From a checkpoint of a small transformer trained on Wikipedia.
Training: a variant of Adam for these matrices, 129M tokens, 7844 steps.
Each number is 200 + 40 x the weight over its row's rms, rounded and kept within 0 to 999. Layers, rows and columns count from 0. The size before them is the row's rms in percent of the matrix's.

# q: layer 5 attention query, 96x96, rms 0.117, rows 95, columns 0-95
# k: layer 5 attention key, 96x96, rms 0.114, rows 95, columns 0-95
# v: layer 5 attention value, 96x96, rms 0.0878, rows 64-95, columns 0-95
# o: layer 5 attention output (transposed), 96x96, rms 0.0937, rows 64-95, columns 0-95
# up: layer 5 MLP up, 384x96, rms 0.131, rows 0-2, columns 0-95
# down: layer 5 MLP down (transposed), 384x96, rms 0.107, rows 0-2, columns 0-95
q95,075,174,200,215,185,197,196,190,216,243,241,215,227,202,192,201,272,168,160,261,216,198,190,237,180,213,194,191,174,204,209,227,202,168,181,234,267,143,227,269,146,234,185,209,160,251,202,204,260,159,253,162,231,265,171,221,191,207,225,221,169,201,243,210,209,107,235,227,212,216,172,124,188,182,155,220,130,254,238,182,173,132,117,263,179,222,272,217,118,170,154,170,296,216,277,107,208
k95,075,194,229,201,218,179,148,183,221,238,269,154,259,198,199,185,202,142,242,201,211,141,200,208,203,194,216,237,205,227,246,203,183,213,188,246,241,224,124,238,233,186,197,266,186,101,232,218,183,238,194,192,132,262,211,150,196,220,151,147,87,138,241,212,189,219,251,207,185,250,212,171,303,211,128,260,189,275,182,187,183,199,181,241,239,235,158,249,197,180,148,202,155,198,108,220,165
v64,079,219,181,198,138,171,194,198,289,168,202,204,136,155,199,190,269,205,242,210,161,190,160,195,227,152,171,237,149,256,219,206,201,164,249,207,178,176,213,169,172,219,186,221,244,200,217,194,131,171,193,222,194,179,186,163,252,167,151,216,118,113,237,234,207,209,181,167,246,210,271,227,205,198,236,174,178,102,211,212,241,171,284,219,256,133,215,234,189,131,307,198,249,144,121,187,164
o64,081,194,168,224,133,156,194,253,195,203,237,228,215,225,160,211,188,253,185,140,169,155,246,251,169,278,242,262,184,243,171,269,271,151,248,167,188,168,159,229,217,164,202,255,195,271,237,253,188,210,212,186,226,205,137,207,203,230,223,226,197,205,196,153,129,259,186,296,192,109,233,251,163,185,176,194,195,194,113,180,193,198,133,210,110,208,221,224,245,195,163,173,123,213,213,179,199
v65,094,206,254,266,249,167,118,170,195,159,207,146,199,236,180,250,199,216,185,156,159,195,138,203,175,242,228,153,172,207,169,245,240,188,132,162,225,186,105,141,241,228,191,251,163,188,165,196,286,238,248,174,216,219,237,235,186,197,223,226,260,250,75,189,251,223,169,186,192,235,180,253,214,241,230,201,203,265,164,158,203,178,245,236,201,219,231,175,203,277,140,142,182,197,260,218,197
o65,099,209,169,144,188,256,211,165,211,237,161,249,189,171,214,154,142,157,215,227,201,223,182,178,285,180,225,206,254,147,193,167,83,211,222,196,251,136,174,193,215,212,180,105,174,176,223,119,138,214,192,147,236,211,217,264,234,150,210,206,219,168,258,293,255,236,186,162,222,257,186,164,237,237,185,249,149,182,250,196,129,209,221,250,200,198,201,207,263,220,136,249,189,152,193,206,218
v66,080,223,235,166,198,217,184,141,174,86,192,158,191,184,170,267,158,281,173,198,185,264,141,196,185,222,180,149,160,142,159,175,198,161,188,166,239,184,207,230,204,200,231,212,144,179,159,132,229,205,221,263,197,193,136,147,100,200,200,249,188,206,105,183,240,191,226,209,198,247,198,194,165,300,182,183,189,153,157,224,273,153,169,228,212,133,176,179,151,236,240,215,221,205,202,255,159
o66,073,157,195,209,113,208,252,178,198,180,135,146,262,173,214,205,89,202,169,213,228,173,244,206,226,197,242,245,208,245,217,188,134,195,211,219,231,144,174,136,168,252,224,212,168,188,215,198,201,174,167,198,234,149,256,239,203,142,170,241,245,179,245,240,180,152,186,171,251,190,206,176,222,197,227,225,158,222,254,198,159,179,191,224,152,295,225,171,182,293,183,235,227,149,226,75,253
v67,092,220,212,155,147,206,201,172,267,165,251,155,145,154,279,210,174,183,198,181,198,228,210,209,215,182,206,214,186,90,265,212,215,191,159,155,199,188,254,182,178,184,219,242,193,171,125,192,197,151,290,187,194,212,180,187,157,196,225,243,157,123,216,216,173,156,204,173,269,237,234,265,229,275,150,221,216,149,230,253,157,247,297,199,251,117,179,251,166,160,196,171,177,197,182,198,140
o67,086,167,146,300,146,168,231,230,167,230,187,203,208,153,179,207,231,196,153,148,176,145,184,248,175,245,233,273,170,243,181,265,277,174,239,197,210,174,172,219,179,175,236,199,204,173,210,231,245,203,211,204,205,163,153,174,183,201,169,241,166,232,218,119,166,222,246,259,179,149,116,176,209,143,209,236,241,146,151,156,256,194,143,262,175,257,223,238,238,233,160,225,216,267,218,100,190
v68,091,194,190,264,265,188,194,179,109,182,115,128,204,198,185,279,157,265,181,180,223,194,158,194,240,185,204,190,197,178,202,212,165,228,219,196,259,173,147,212,201,206,170,159,223,217,107,157,186,235,202,159,243,251,178,250,220,212,197,165,267,238,141,128,254,202,234,230,239,265,195,142,264,157,118,223,225,191,216,120,225,231,203,187,166,168,246,192,207,206,306,233,209,230,212,194,221
o68,092,199,227,205,213,232,174,193,233,240,209,210,203,168,186,184,113,247,195,236,172,212,227,226,279,235,173,201,193,195,264,193,123,225,189,197,288,169,230,211,240,151,169,192,136,189,195,187,194,156,216,208,210,155,200,221,253,141,266,204,253,217,218,257,174,251,212,174,179,232,267,212,240,198,241,172,154,203,106,189,179,148,243,291,187,222,213,113,260,226,100,182,124,148,174,168,232
v69,097,172,234,269,259,226,169,200,215,214,133,162,190,162,185,262,208,218,153,239,222,235,212,195,285,216,233,172,215,205,191,212,189,177,149,149,253,177,135,200,148,270,131,171,243,120,180,203,216,276,217,148,174,251,267,221,203,160,228,157,209,240,248,206,223,159,216,231,162,194,183,152,259,152,213,191,256,257,199,194,187,169,242,194,131,244,197,178,86,255,193,185,268,182,241,194,220
o69,097,211,215,220,216,198,191,135,167,215,207,272,208,198,206,200,164,207,225,217,222,201,183,201,242,240,199,153,208,175,248,193,123,203,231,154,256,159,198,208,273,182,171,174,173,171,218,172,159,175,218,153,246,264,203,225,282,222,186,173,246,203,256,271,216,247,185,95,177,263,239,195,240,255,227,203,131,196,168,173,126,180,245,269,194,136,179,220,278,132,144,212,92,161,186,200,200
v70,084,254,200,172,161,157,240,167,246,229,195,172,184,245,260,153,238,221,191,231,158,242,129,213,127,239,216,142,195,169,262,208,215,251,153,220,260,258,238,117,205,245,236,246,232,222,176,91,267,165,235,218,178,175,187,251,171,146,232,234,156,172,200,159,190,166,193,145,247,162,182,195,138,252,211,200,160,188,257,196,164,176,249,202,182,164,222,192,196,127,125,197,215,211,133,184,223
o70,071,141,180,201,169,215,190,234,159,266,205,175,276,143,168,225,195,237,186,139,172,132,220,180,214,225,252,298,117,161,168,231,192,169,267,173,179,209,210,281,218,194,209,111,212,202,170,212,193,184,180,181,274,203,241,240,174,198,162,204,208,248,200,172,221,157,248,218,202,232,142,260,218,162,222,198,174,200,110,173,205,204,151,247,178,185,135,248,236,291,204,184,186,190,276,139,170
v71,093,210,217,247,260,236,125,199,212,235,242,150,287,168,226,210,132,170,197,187,169,201,137,257,170,217,254,196,189,167,253,158,235,246,260,190,166,238,149,175,146,212,222,151,175,183,163,261,252,181,177,214,157,176,190,175,191,189,222,188,196,248,80,120,238,174,184,242,227,177,181,267,245,257,164,248,170,195,190,168,145,278,252,209,197,242,224,244,230,197,173,249,212,235,215,165,157
o71,091,172,167,210,158,255,210,192,194,233,146,178,187,231,198,226,244,213,158,163,182,211,177,158,254,209,186,233,186,147,215,224,171,250,198,257,236,143,254,207,212,167,136,192,252,178,196,117,256,203,252,182,247,218,162,208,265,212,240,161,250,257,304,250,243,160,249,222,189,251,174,183,195,194,168,214,232,135,148,158,234,163,162,223,231,206,237,141,222,185,92,209,139,110,177,213,235
v72,085,176,143,240,228,240,135,192,172,155,188,196,210,191,204,184,176,203,194,141,205,212,230,212,241,190,240,207,215,212,195,250,184,253,238,216,138,216,123,209,244,186,187,167,183,130,298,223,152,234,294,173,185,203,212,245,308,251,190,181,141,275,244,169,201,294,167,227,187,192,206,206,221,133,196,238,170,249,168,207,240,195,161,201,162,286,205,215,168,293,236,178,223,232,248,165,177
o72,079,228,239,136,260,227,216,190,216,182,239,173,110,219,214,196,217,184,263,257,236,239,189,198,203,207,142,127,213,172,258,99,203,238,168,194,218,145,159,206,209,205,172,227,226,162,156,208,132,262,182,206,168,266,214,171,220,173,228,183,255,223,265,246,230,171,197,233,200,194,172,180,195,226,144,204,201,248,233,209,180,237,272,169,255,166,186,118,177,92,147,219,205,174,188,299,195
v73,078,210,217,173,197,162,219,164,297,275,245,141,259,193,158,196,217,114,174,254,199,233,206,228,183,230,160,178,193,225,239,166,214,173,192,255,159,215,257,214,163,212,259,217,260,160,172,185,148,206,219,154,147,237,245,206,209,133,168,156,204,202,254,192,246,201,228,218,175,130,173,206,157,163,278,230,267,130,199,222,281,202,291,219,228,131,236,220,136,206,192,214,211,203,185,257,236
o73,079,161,233,229,115,197,188,145,174,184,223,222,240,210,204,214,208,214,154,142,157,136,251,178,196,267,239,236,185,236,133,241,254,169,282,139,211,152,221,208,244,180,169,196,198,174,201,175,256,152,237,246,230,229,150,265,260,253,187,194,228,212,200,194,177,223,195,172,262,195,232,240,140,214,193,199,199,173,148,193,148,223,146,194,162,171,216,282,271,181,148,205,69,167,213,223,167
v74,096,226,172,177,215,237,207,229,202,135,226,232,214,230,142,160,224,123,217,210,190,238,166,243,152,227,165,219,163,239,126,225,227,182,150,192,229,141,158,183,169,236,256,211,208,194,270,168,212,245,225,176,194,196,199,284,249,179,229,166,173,208,173,242,254,231,152,221,117,175,234,159,209,201,283,225,258,164,188,304,231,190,173,250,194,162,305,166,149,154,206,256,224,150,240,164,190
o74,103,195,246,159,127,195,232,129,219,218,206,303,183,239,212,133,211,194,201,194,254,194,248,145,217,241,192,213,262,166,199,181,171,188,202,142,162,207,179,157,242,182,219,177,179,243,244,205,154,159,226,179,216,308,253,200,174,206,177,196,232,149,183,198,170,218,155,183,230,256,226,240,171,245,129,181,159,229,278,186,114,268,176,160,186,178,185,288,220,162,170,203,147,228,199,290,218
v75,086,290,229,197,193,201,157,284,165,154,213,171,237,175,130,121,234,147,163,194,239,210,148,215,218,229,240,177,218,252,197,203,177,210,206,238,179,158,129,286,250,211,170,203,160,217,195,198,222,281,187,217,214,173,229,249,249,204,157,157,207,212,294,195,147,257,240,206,174,252,204,173,180,185,215,167,148,301,170,253,209,194,129,198,234,250,167,204,170,214,193,260,190,140,159,203,246
o75,084,231,195,218,178,193,202,180,196,231,273,172,113,220,201,207,224,152,218,225,264,152,167,148,207,157,202,87,185,174,272,240,249,219,188,224,211,249,196,184,231,204,181,289,219,222,156,200,234,218,183,235,216,201,200,141,109,194,227,188,214,153,128,172,275,232,185,182,180,189,155,129,197,281,167,200,258,233,273,247,169,210,189,156,211,169,197,185,156,183,205,192,283,182,198,288,170
v76,086,210,176,215,200,221,249,136,188,191,287,146,186,158,212,215,247,181,210,258,178,215,205,232,107,205,163,217,191,128,225,165,209,131,165,196,261,196,288,186,151,172,199,233,216,202,115,225,278,97,195,232,179,184,196,204,159,212,209,250,219,131,200,247,210,170,235,181,222,175,236,262,149,193,223,244,243,187,210,182,185,153,301,162,166,132,213,227,165,129,175,223,203,214,159,207,176
o76,083,172,175,220,151,137,186,224,157,219,149,223,271,174,212,159,182,217,164,136,166,150,206,253,180,211,194,306,195,257,149,237,189,177,263,176,171,197,182,187,188,214,215,175,177,234,247,221,210,211,258,183,240,160,174,202,259,213,118,202,164,250,174,130,153,177,265,189,179,257,242,170,206,195,229,226,267,151,144,162,223,197,123,270,193,260,214,239,273,231,191,203,99,211,232,197,198
v77,098,156,161,241,216,271,170,165,201,210,135,213,197,196,202,190,139,197,183,174,152,252,225,195,236,237,242,188,184,167,225,230,159,196,236,213,181,172,127,200,197,229,160,189,146,165,241,198,213,269,290,167,232,160,291,232,226,189,263,222,222,245,128,216,225,239,158,207,198,214,131,155,277,179,122,199,211,215,225,176,203,199,179,201,226,341,210,158,171,222,226,158,241,161,169,163,136
o77,098,192,186,190,208,212,227,227,246,214,143,235,150,248,190,198,224,198,194,188,213,239,189,190,235,240,181,157,243,92,240,176,164,261,164,158,250,126,212,242,237,195,179,186,235,149,188,188,129,199,232,213,197,237,249,212,252,178,204,141,232,218,296,283,234,242,180,225,184,235,189,173,225,202,197,198,119,209,184,168,131,178,272,284,195,126,219,158,241,158,100,219,159,160,194,219,213
v78,084,208,244,204,196,187,179,265,149,209,228,190,201,187,179,192,256,213,225,169,243,168,247,161,210,190,161,153,245,235,240,206,216,210,190,194,295,237,276,267,158,167,167,190,229,99,116,107,201,170,188,168,189,258,160,120,191,137,193,168,235,199,155,191,212,247,186,135,205,172,277,111,184,227,176,215,151,233,163,241,211,186,201,230,200,145,141,225,206,136,203,203,208,253,220,224,250
o78,081,208,210,209,179,235,213,214,187,222,223,163,244,139,193,174,151,193,187,139,148,196,173,211,210,224,220,159,194,302,279,251,226,185,230,270,222,227,189,194,163,163,163,229,182,223,167,240,219,221,184,205,175,159,142,192,138,225,222,261,287,202,125,104,197,189,193,197,166,174,136,215,231,250,250,143,195,190,178,167,240,221,208,165,114,233,169,146,183,304,269,205,187,176,244,178,264
v79,081,159,280,238,175,198,196,226,160,172,214,227,184,215,107,141,174,149,220,157,188,224,203,197,267,165,268,164,232,234,147,194,246,187,131,188,200,153,194,236,199,149,215,244,187,142,204,153,174,287,192,214,183,217,193,212,238,178,157,186,299,224,264,277,221,211,153,228,156,285,233,149,193,170,162,189,227,228,166,252,198,230,211,243,193,138,238,175,229,129,144,140,179,197,155,225,193
o79,076,249,199,149,170,193,206,122,240,217,168,276,210,182,156,190,219,135,234,191,224,221,138,173,216,214,174,82,242,172,169,241,180,151,244,188,208,216,192,209,160,242,246,136,204,188,163,176,164,198,237,158,196,183,204,183,165,207,210,204,228,136,169,189,211,289,126,166,236,129,164,185,225,241,189,185,170,230,270,223,191,256,282,181,246,198,190,309,201,198,263,239,235,240,244,230,166
v80,073,159,167,255,214,219,243,108,222,201,155,164,263,171,310,233,163,226,167,223,204,175,179,165,251,246,178,167,231,208,269,216,184,245,191,182,156,198,204,297,189,240,206,193,221,167,198,171,170,205,150,195,215,185,156,159,208,198,149,221,144,266,189,206,253,114,256,143,234,183,142,151,236,289,174,231,141,230,244,185,202,194,185,213,273,184,127,172,155,152,228,179,234,216,181,208,192
o80,074,147,163,259,167,167,189,228,167,180,251,169,229,157,151,251,202,232,153,142,187,187,291,260,231,227,259,217,151,213,197,228,226,205,220,217,225,108,192,214,226,157,130,281,193,186,212,210,219,228,221,292,239,147,212,215,283,193,176,186,180,226,297,245,184,198,223,166,181,241,224,180,218,120,234,201,172,196,105,217,171,140,184,231,162,181,264,186,209,201,167,196,165,133,226,197,189
v81,102,136,183,276,187,186,228,116,213,182,173,199,157,258,113,175,216,215,160,226,194,223,183,195,209,190,222,141,192,197,226,185,183,189,200,194,233,224,120,146,162,206,138,239,196,248,221,228,191,220,223,271,262,270,249,204,151,215,178,130,203,253,258,204,237,180,183,226,250,289,220,112,234,243,198,232,184,255,211,161,189,219,159,220,161,301,220,149,191,165,217,165,235,240,252,163,164
o81,101,242,211,208,265,216,138,237,244,261,191,248,223,239,179,255,183,215,270,256,191,242,174,204,241,195,223,204,171,116,198,160,159,189,195,187,255,203,127,240,153,213,181,205,243,141,166,207,106,192,197,148,241,171,231,251,268,184,163,96,186,244,195,255,206,236,210,127,199,187,258,199,255,187,175,177,154,261,169,127,141,208,253,265,211,167,193,174,179,187,245,217,161,187,192,217,206
v82,077,162,205,207,204,188,269,162,273,194,229,165,130,225,248,146,178,221,155,202,232,181,241,212,226,218,111,222,185,188,232,176,189,196,220,175,141,233,233,150,105,171,232,241,194,208,264,189,193,205,186,163,132,177,222,164,150,179,169,216,144,166,176,203,251,177,164,192,283,120,229,176,203,278,239,176,217,141,208,131,198,174,262,219,240,264,190,233,208,253,179,156,157,287,219,232,154
o82,069,158,232,191,213,176,157,259,192,178,157,175,246,207,153,269,274,222,185,186,144,179,254,245,149,165,261,296,194,267,81,183,263,171,203,224,220,145,194,241,162,221,169,242,261,142,162,195,206,189,160,261,173,192,157,285,243,204,140,197,156,235,232,253,147,203,231,199,211,198,198,167,179,136,191,228,250,171,137,203,242,165,155,197,235,191,237,232,204,208,206,231,210,184,199,159,176
v83,084,280,196,197,155,218,248,157,206,179,153,138,250,162,256,232,180,103,174,226,193,168,225,231,177,209,194,165,121,159,206,186,194,198,223,232,194,235,253,203,156,194,212,250,295,247,187,254,161,277,190,158,165,138,274,248,153,201,233,151,189,213,213,172,209,217,240,183,197,120,168,291,261,218,215,230,178,198,232,211,172,155,245,204,229,149,189,171,201,253,153,242,179,212,165,136,158
o83,078,171,165,259,268,147,140,180,184,215,282,194,176,186,217,243,281,182,184,182,207,172,221,231,125,164,152,244,233,179,156,170,214,202,209,204,209,177,165,196,202,211,162,217,198,168,157,178,262,161,257,263,263,195,188,166,265,222,149,148,143,220,275,219,196,204,276,156,182,240,186,154,131,200,216,252,234,205,197,195,226,165,169,233,252,198,214,274,199,108,177,199,156,234,214,271,122
v84,067,256,256,128,197,238,181,256,164,200,188,201,123,213,173,199,233,152,193,197,153,175,215,211,217,190,193,201,190,264,242,150,214,134,157,215,256,162,210,248,154,187,195,193,215,295,220,203,232,208,199,182,232,226,187,192,173,152,144,206,142,150,292,177,223,120,209,132,197,259,255,273,168,293,216,193,211,183,213,167,255,238,276,205,242,153,244,174,157,237,240,255,196,183,208,171,247
o84,076,199,168,249,94,190,196,208,186,201,189,215,265,260,165,182,143,278,133,196,181,157,256,183,214,278,250,277,206,203,193,288,229,195,257,174,231,174,197,187,250,153,166,257,189,240,208,180,202,154,201,184,227,211,137,238,222,194,214,212,237,203,155,232,149,223,162,235,258,172,262,195,174,192,144,246,202,171,113,222,154,196,129,242,128,190,216,231,212,226,160,188,135,161,197,165,232
v85,081,288,225,214,214,274,175,136,207,183,131,185,154,212,179,228,206,136,206,164,205,223,189,195,221,209,239,149,155,219,181,185,194,181,213,198,161,210,220,181,174,150,212,174,141,229,205,205,183,278,222,204,168,235,231,263,285,241,189,206,104,169,193,216,233,269,212,183,254,152,208,165,168,263,197,300,248,226,135,251,285,181,186,193,186,132,275,194,259,250,261,196,201,201,207,218,167
o85,069,198,193,226,179,168,244,238,176,182,205,196,224,257,234,162,180,261,192,237,226,175,232,179,252,315,193,223,233,237,121,181,204,188,207,170,197,192,147,132,188,258,218,202,220,186,154,182,212,104,257,197,248,186,149,206,186,196,138,216,211,224,232,239,134,170,174,223,269,231,179,191,146,157,112,214,158,175,216,278,147,252,243,179,218,229,196,255,132,225,98,243,160,180,195,206,213
v86,087,191,222,135,158,200,195,216,111,236,178,156,290,176,283,261,115,223,235,192,242,185,182,167,172,172,137,224,229,198,300,155,149,191,172,180,217,253,181,234,225,232,183,182,173,241,177,129,260,137,171,201,202,154,212,198,183,180,213,226,146,176,168,214,200,200,169,199,195,149,131,185,175,285,133,212,185,146,248,213,171,175,234,226,267,213,213,261,258,157,165,186,180,234,171,233,185
o86,083,150,202,267,178,225,199,219,183,215,189,125,243,136,154,168,245,186,79,181,205,175,244,184,219,229,199,244,171,229,195,282,258,259,219,234,161,196,309,230,157,170,191,201,174,226,198,201,245,137,229,211,207,211,192,172,170,180,172,273,190,209,232,201,167,134,233,265,174,199,145,202,224,72,209,190,203,194,133,196,243,203,144,215,180,195,170,174,182,271,209,224,248,193,194,163,236
v87,089,168,158,194,215,220,244,154,155,201,108,163,179,168,231,230,161,158,228,162,202,231,193,201,228,226,151,191,210,240,199,173,194,279,257,212,125,195,170,263,250,168,158,176,193,205,282,211,205,291,174,180,207,152,198,212,254,305,240,227,149,254,188,198,226,210,216,219,251,220,133,208,199,179,197,260,118,158,192,168,214,200,186,168,170,211,261,195,255,182,129,121,179,245,234,226,139
o87,087,164,202,172,230,198,187,233,179,96,175,164,234,226,155,225,230,236,180,247,219,244,298,189,183,253,165,247,237,180,214,175,229,227,213,189,172,179,246,158,229,198,178,178,228,188,171,144,236,190,193,242,161,183,195,171,245,146,173,145,215,251,315,308,171,197,171,207,199,261,217,152,181,114,164,219,247,192,176,263,222,168,257,227,235,165,190,158,214,205,160,218,221,112,161,259,190
v88,079,204,210,185,222,212,190,224,189,205,235,141,167,206,114,193,211,141,242,164,155,238,196,203,236,192,255,196,267,213,196,239,228,121,198,189,229,184,256,126,223,171,233,224,146,201,248,193,168,203,195,232,169,194,224,202,113,155,210,224,197,224,193,206,170,195,226,204,155,188,236,282,161,191,199,208,243,225,156,234,109,314,220,248,131,158,233,233,293,170,118,274,184,211,211,153,242
o88,077,230,231,123,168,201,217,160,202,215,122,269,188,201,238,147,220,170,221,216,243,171,72,192,235,209,126,167,198,197,213,161,232,201,235,232,196,281,200,208,155,217,265,118,194,197,197,178,229,173,177,105,220,246,190,221,164,218,187,200,271,188,142,200,216,149,110,239,231,176,201,167,190,271,184,231,206,184,286,151,280,205,226,204,205,171,155,233,199,197,232,229,199,257,219,220,200
v89,087,123,205,301,220,197,170,235,232,155,208,238,168,138,182,194,195,248,191,195,167,211,145,214,213,225,283,150,241,192,184,230,212,223,185,205,237,180,117,196,187,263,200,270,168,175,175,215,222,316,209,177,174,153,216,178,238,213,232,198,268,264,193,112,260,205,197,263,201,179,213,204,231,190,174,209,184,190,184,187,209,261,149,197,201,246,258,119,276,245,235,234,217,154,236,146,177
o89,091,237,183,173,179,277,215,210,237,255,192,244,148,209,203,197,182,204,228,181,166,223,154,175,275,239,183,244,242,143,278,177,179,155,195,228,269,190,216,231,237,202,158,131,193,130,215,198,115,261,214,147,228,184,233,220,195,208,299,145,271,207,190,258,247,266,177,209,182,213,172,214,222,199,195,207,134,149,234,152,138,144,248,237,182,183,215,146,228,191,113,178,225,156,161,192,229
v90,082,124,285,154,225,156,182,242,216,181,251,215,204,259,223,238,122,198,188,166,238,222,209,180,237,185,273,166,286,96,169,235,234,192,196,233,196,242,182,148,247,221,159,224,138,129,242,208,230,195,290,221,225,214,267,167,219,193,203,186,273,199,122,203,179,252,190,250,181,206,216,183,193,204,155,184,244,253,144,194,149,161,157,225,176,242,251,211,260,189,164,243,200,196,204,200,220
o90,079,243,190,206,242,261,253,193,266,225,156,219,162,141,236,183,221,130,219,177,215,217,93,131,222,199,184,156,192,203,255,145,154,237,216,207,234,237,215,209,143,254,222,134,225,99,200,225,150,221,192,150,162,215,231,196,128,194,232,225,197,185,186,154,280,168,194,203,201,170,108,228,211,237,221,192,160,194,305,162,237,214,260,199,201,178,171,206,182,190,209,210,245,254,211,129,187
v91,085,169,208,253,129,215,196,186,240,263,256,237,218,245,193,225,161,266,210,196,221,124,178,142,237,213,260,198,209,175,272,198,174,272,224,241,199,296,227,218,145,162,185,230,234,202,161,144,180,188,171,255,222,171,175,144,133,181,165,179,212,164,190,166,175,169,226,205,226,278,229,135,193,217,181,157,190,227,190,112,106,243,214,188,220,234,161,251,248,153,182,238,154,251,157,214,174
o91,093,217,171,231,231,204,102,257,231,251,238,135,213,178,167,274,243,194,202,180,135,237,138,215,203,137,218,144,118,216,195,207,214,187,195,274,247,219,188,278,159,208,145,232,247,202,175,223,226,236,174,212,191,149,167,202,201,189,238,165,189,260,173,149,243,178,238,189,151,95,177,214,220,205,250,184,210,206,131,175,290,138,165,211,175,218,237,180,167,235,250,173,254,205,237,163,222
v92,101,225,201,209,247,198,144,216,279,108,203,211,151,191,127,135,218,144,181,198,230,163,154,209,189,223,278,209,178,237,143,231,174,173,146,166,263,175,120,188,202,202,201,228,141,189,221,192,180,257,288,145,239,188,178,297,224,196,246,206,206,202,155,256,214,266,203,259,183,260,162,166,171,137,233,210,255,183,182,228,255,210,207,237,208,253,235,137,238,205,214,158,231,180,171,216,217
o92,099,218,179,171,132,227,219,157,248,262,191,264,130,213,201,144,172,183,257,225,219,168,186,176,232,241,196,199,256,95,246,189,187,179,217,166,232,236,174,212,244,212,236,116,207,202,216,195,161,194,214,179,200,242,242,210,166,170,227,181,245,124,150,216,208,295,154,198,189,216,187,221,209,252,150,168,154,232,305,167,108,265,178,205,156,156,189,234,233,214,139,227,169,245,199,256,204
v93,081,141,162,207,185,238,159,225,232,230,179,210,194,175,286,235,214,192,142,197,158,177,214,207,212,181,179,127,176,156,209,209,180,188,148,186,176,255,301,236,133,183,177,249,234,154,128,220,210,202,137,265,180,202,248,165,218,188,150,195,225,239,245,181,234,119,222,191,259,210,188,148,203,291,178,225,224,191,204,146,196,225,278,258,208,244,119,225,165,184,197,112,199,261,187,216,149
o93,081,205,135,292,207,181,202,207,190,181,206,197,215,202,178,234,210,206,184,108,161,177,236,243,205,265,265,207,193,189,167,258,241,199,270,181,254,121,137,276,236,190,140,233,218,155,176,205,219,225,234,242,271,140,174,242,263,195,158,142,165,228,231,203,193,205,235,157,198,200,159,136,199,155,224,245,188,191,100,197,188,172,201,275,212,187,240,176,230,186,193,234,104,178,255,180,182
v94,086,239,256,169,178,162,168,208,229,192,248,181,213,189,242,279,245,184,217,238,268,178,196,203,136,164,212,211,188,248,213,160,198,172,248,193,194,182,244,161,153,203,179,233,344,181,172,226,197,144,108,178,210,208,181,165,204,192,175,186,222,132,172,160,246,189,237,187,228,76,215,281,189,182,238,185,207,133,217,248,224,192,265,197,228,100,211,170,162,199,183,199,228,236,226,235,189
o94,081,183,191,265,219,176,199,162,152,142,257,184,259,187,188,202,170,246,166,154,148,145,266,240,156,197,235,325,192,267,181,229,205,117,268,175,161,172,179,170,230,190,187,189,173,238,207,178,259,182,242,207,239,197,141,205,222,243,226,238,195,200,258,204,127,229,226,172,231,216,220,246,125,201,226,243,239,132,163,191,196,219,121,175,176,203,201,267,232,177,194,203,103,177,178,234,204
v95,084,210,202,202,199,160,215,208,206,161,265,202,179,160,166,235,196,138,189,214,223,216,196,202,284,202,181,154,193,118,248,166,220,192,201,208,225,221,192,222,126,226,166,171,229,163,200,177,155,220,255,185,171,143,167,259,260,208,215,208,151,204,288,217,201,164,182,206,268,228,243,250,184,265,216,283,252,150,165,264,207,171,272,231,215,66,208,197,140,203,198,249,202,163,122,159,229
o95,076,176,162,269,115,191,166,214,199,212,270,228,204,141,168,159,212,170,186,137,206,131,195,212,185,315,206,288,215,240,205,260,238,114,262,154,211,125,200,182,189,174,177,256,200,183,175,216,226,184,251,178,222,235,178,176,214,243,179,244,227,252,207,143,185,231,232,258,226,206,197,205,192,146,163,170,199,186,141,182,202,218,115,276,182,240,211,284,237,172,158,175,159,197,222,207,191
up0,090,141,250,195,159,210,180,190,213,138,136,187,235,268,244,222,278,177,233,193,239,201,247,166,271,169,221,185,169,148,204,226,152,184,242,210,214,204,165,207,263,160,188,225,186,199,210,149,112,198,180,139,184,258,184,226,303,195,215,176,142,187,255,204,227,160,169,170,207,197,215,166,264,162,205,231,240,195,207,189,138,218,173,207,164,316,206,257,228,158,233,228,232,189,205,164,92
down0,088,221,105,265,232,229,237,215,201,249,217,234,225,147,284,261,264,157,178,154,183,166,212,250,174,237,141,201,242,187,200,240,215,252,187,218,129,117,149,199,139,159,131,186,166,211,186,218,215,226,199,174,217,238,187,180,185,236,296,203,189,229,193,201,213,118,205,206,166,232,176,174,235,194,106,220,209,118,251,238,191,180,157,258,226,180,204,199,252,190,180,225,222,220,135,142,196
up1,098,293,274,142,111,177,234,191,144,147,126,158,180,198,261,253,192,236,270,209,234,199,202,242,173,219,203,179,221,196,225,175,306,210,213,190,211,201,254,190,186,200,224,217,243,194,216,162,126,210,210,219,227,185,212,216,187,170,132,237,172,244,258,153,288,122,197,225,278,231,118,189,193,231,172,194,228,177,188,189,232,152,159,249,188,145,137,148,196,198,214,195,230,190,222,178,179
down1,099,221,165,233,251,191,285,224,237,141,140,195,166,195,212,178,173,149,156,246,185,233,185,206,262,199,194,203,216,207,244,299,218,131,252,162,193,185,136,185,128,181,215,182,232,220,207,225,264,138,152,224,267,195,194,207,156,222,255,129,190,185,207,259,226,119,203,153,173,177,230,104,168,266,213,169,195,200,203,198,170,175,169,178,234,230,220,149,231,204,275,167,241,168,241,191,274
up2,108,209,217,102,197,214,179,252,193,192,219,199,178,132,238,256,202,92,169,222,234,186,261,203,206,200,276,263,191,104,198,160,202,238,196,201,231,155,232,222,290,174,162,188,215,167,194,227,268,253,145,229,162,176,192,232,219,210,227,211,156,239,227,152,237,219,218,201,166,196,236,184,258,219,208,203,171,207,127,215,170,251,199,235,163,195,116,132,193,187,195,232,260,121,179,213,121
down2,109,149,163,191,163,268,180,164,175,153,232,218,100,200,220,185,347,236,226,167,161,204,201,197,163,136,251,187,147,161,180,189,136,203,202,158,176,232,209,226,206,240,208,218,236,233,229,192,95,187,222,219,186,253,240,190,195,201,137,169,190,209,172,175,174,231,183,218,223,220,263,231,120,216,300,242,155,251,216,202,215,164,178,162,174,186,181,165,235,275,216,176,249,208,182,225,251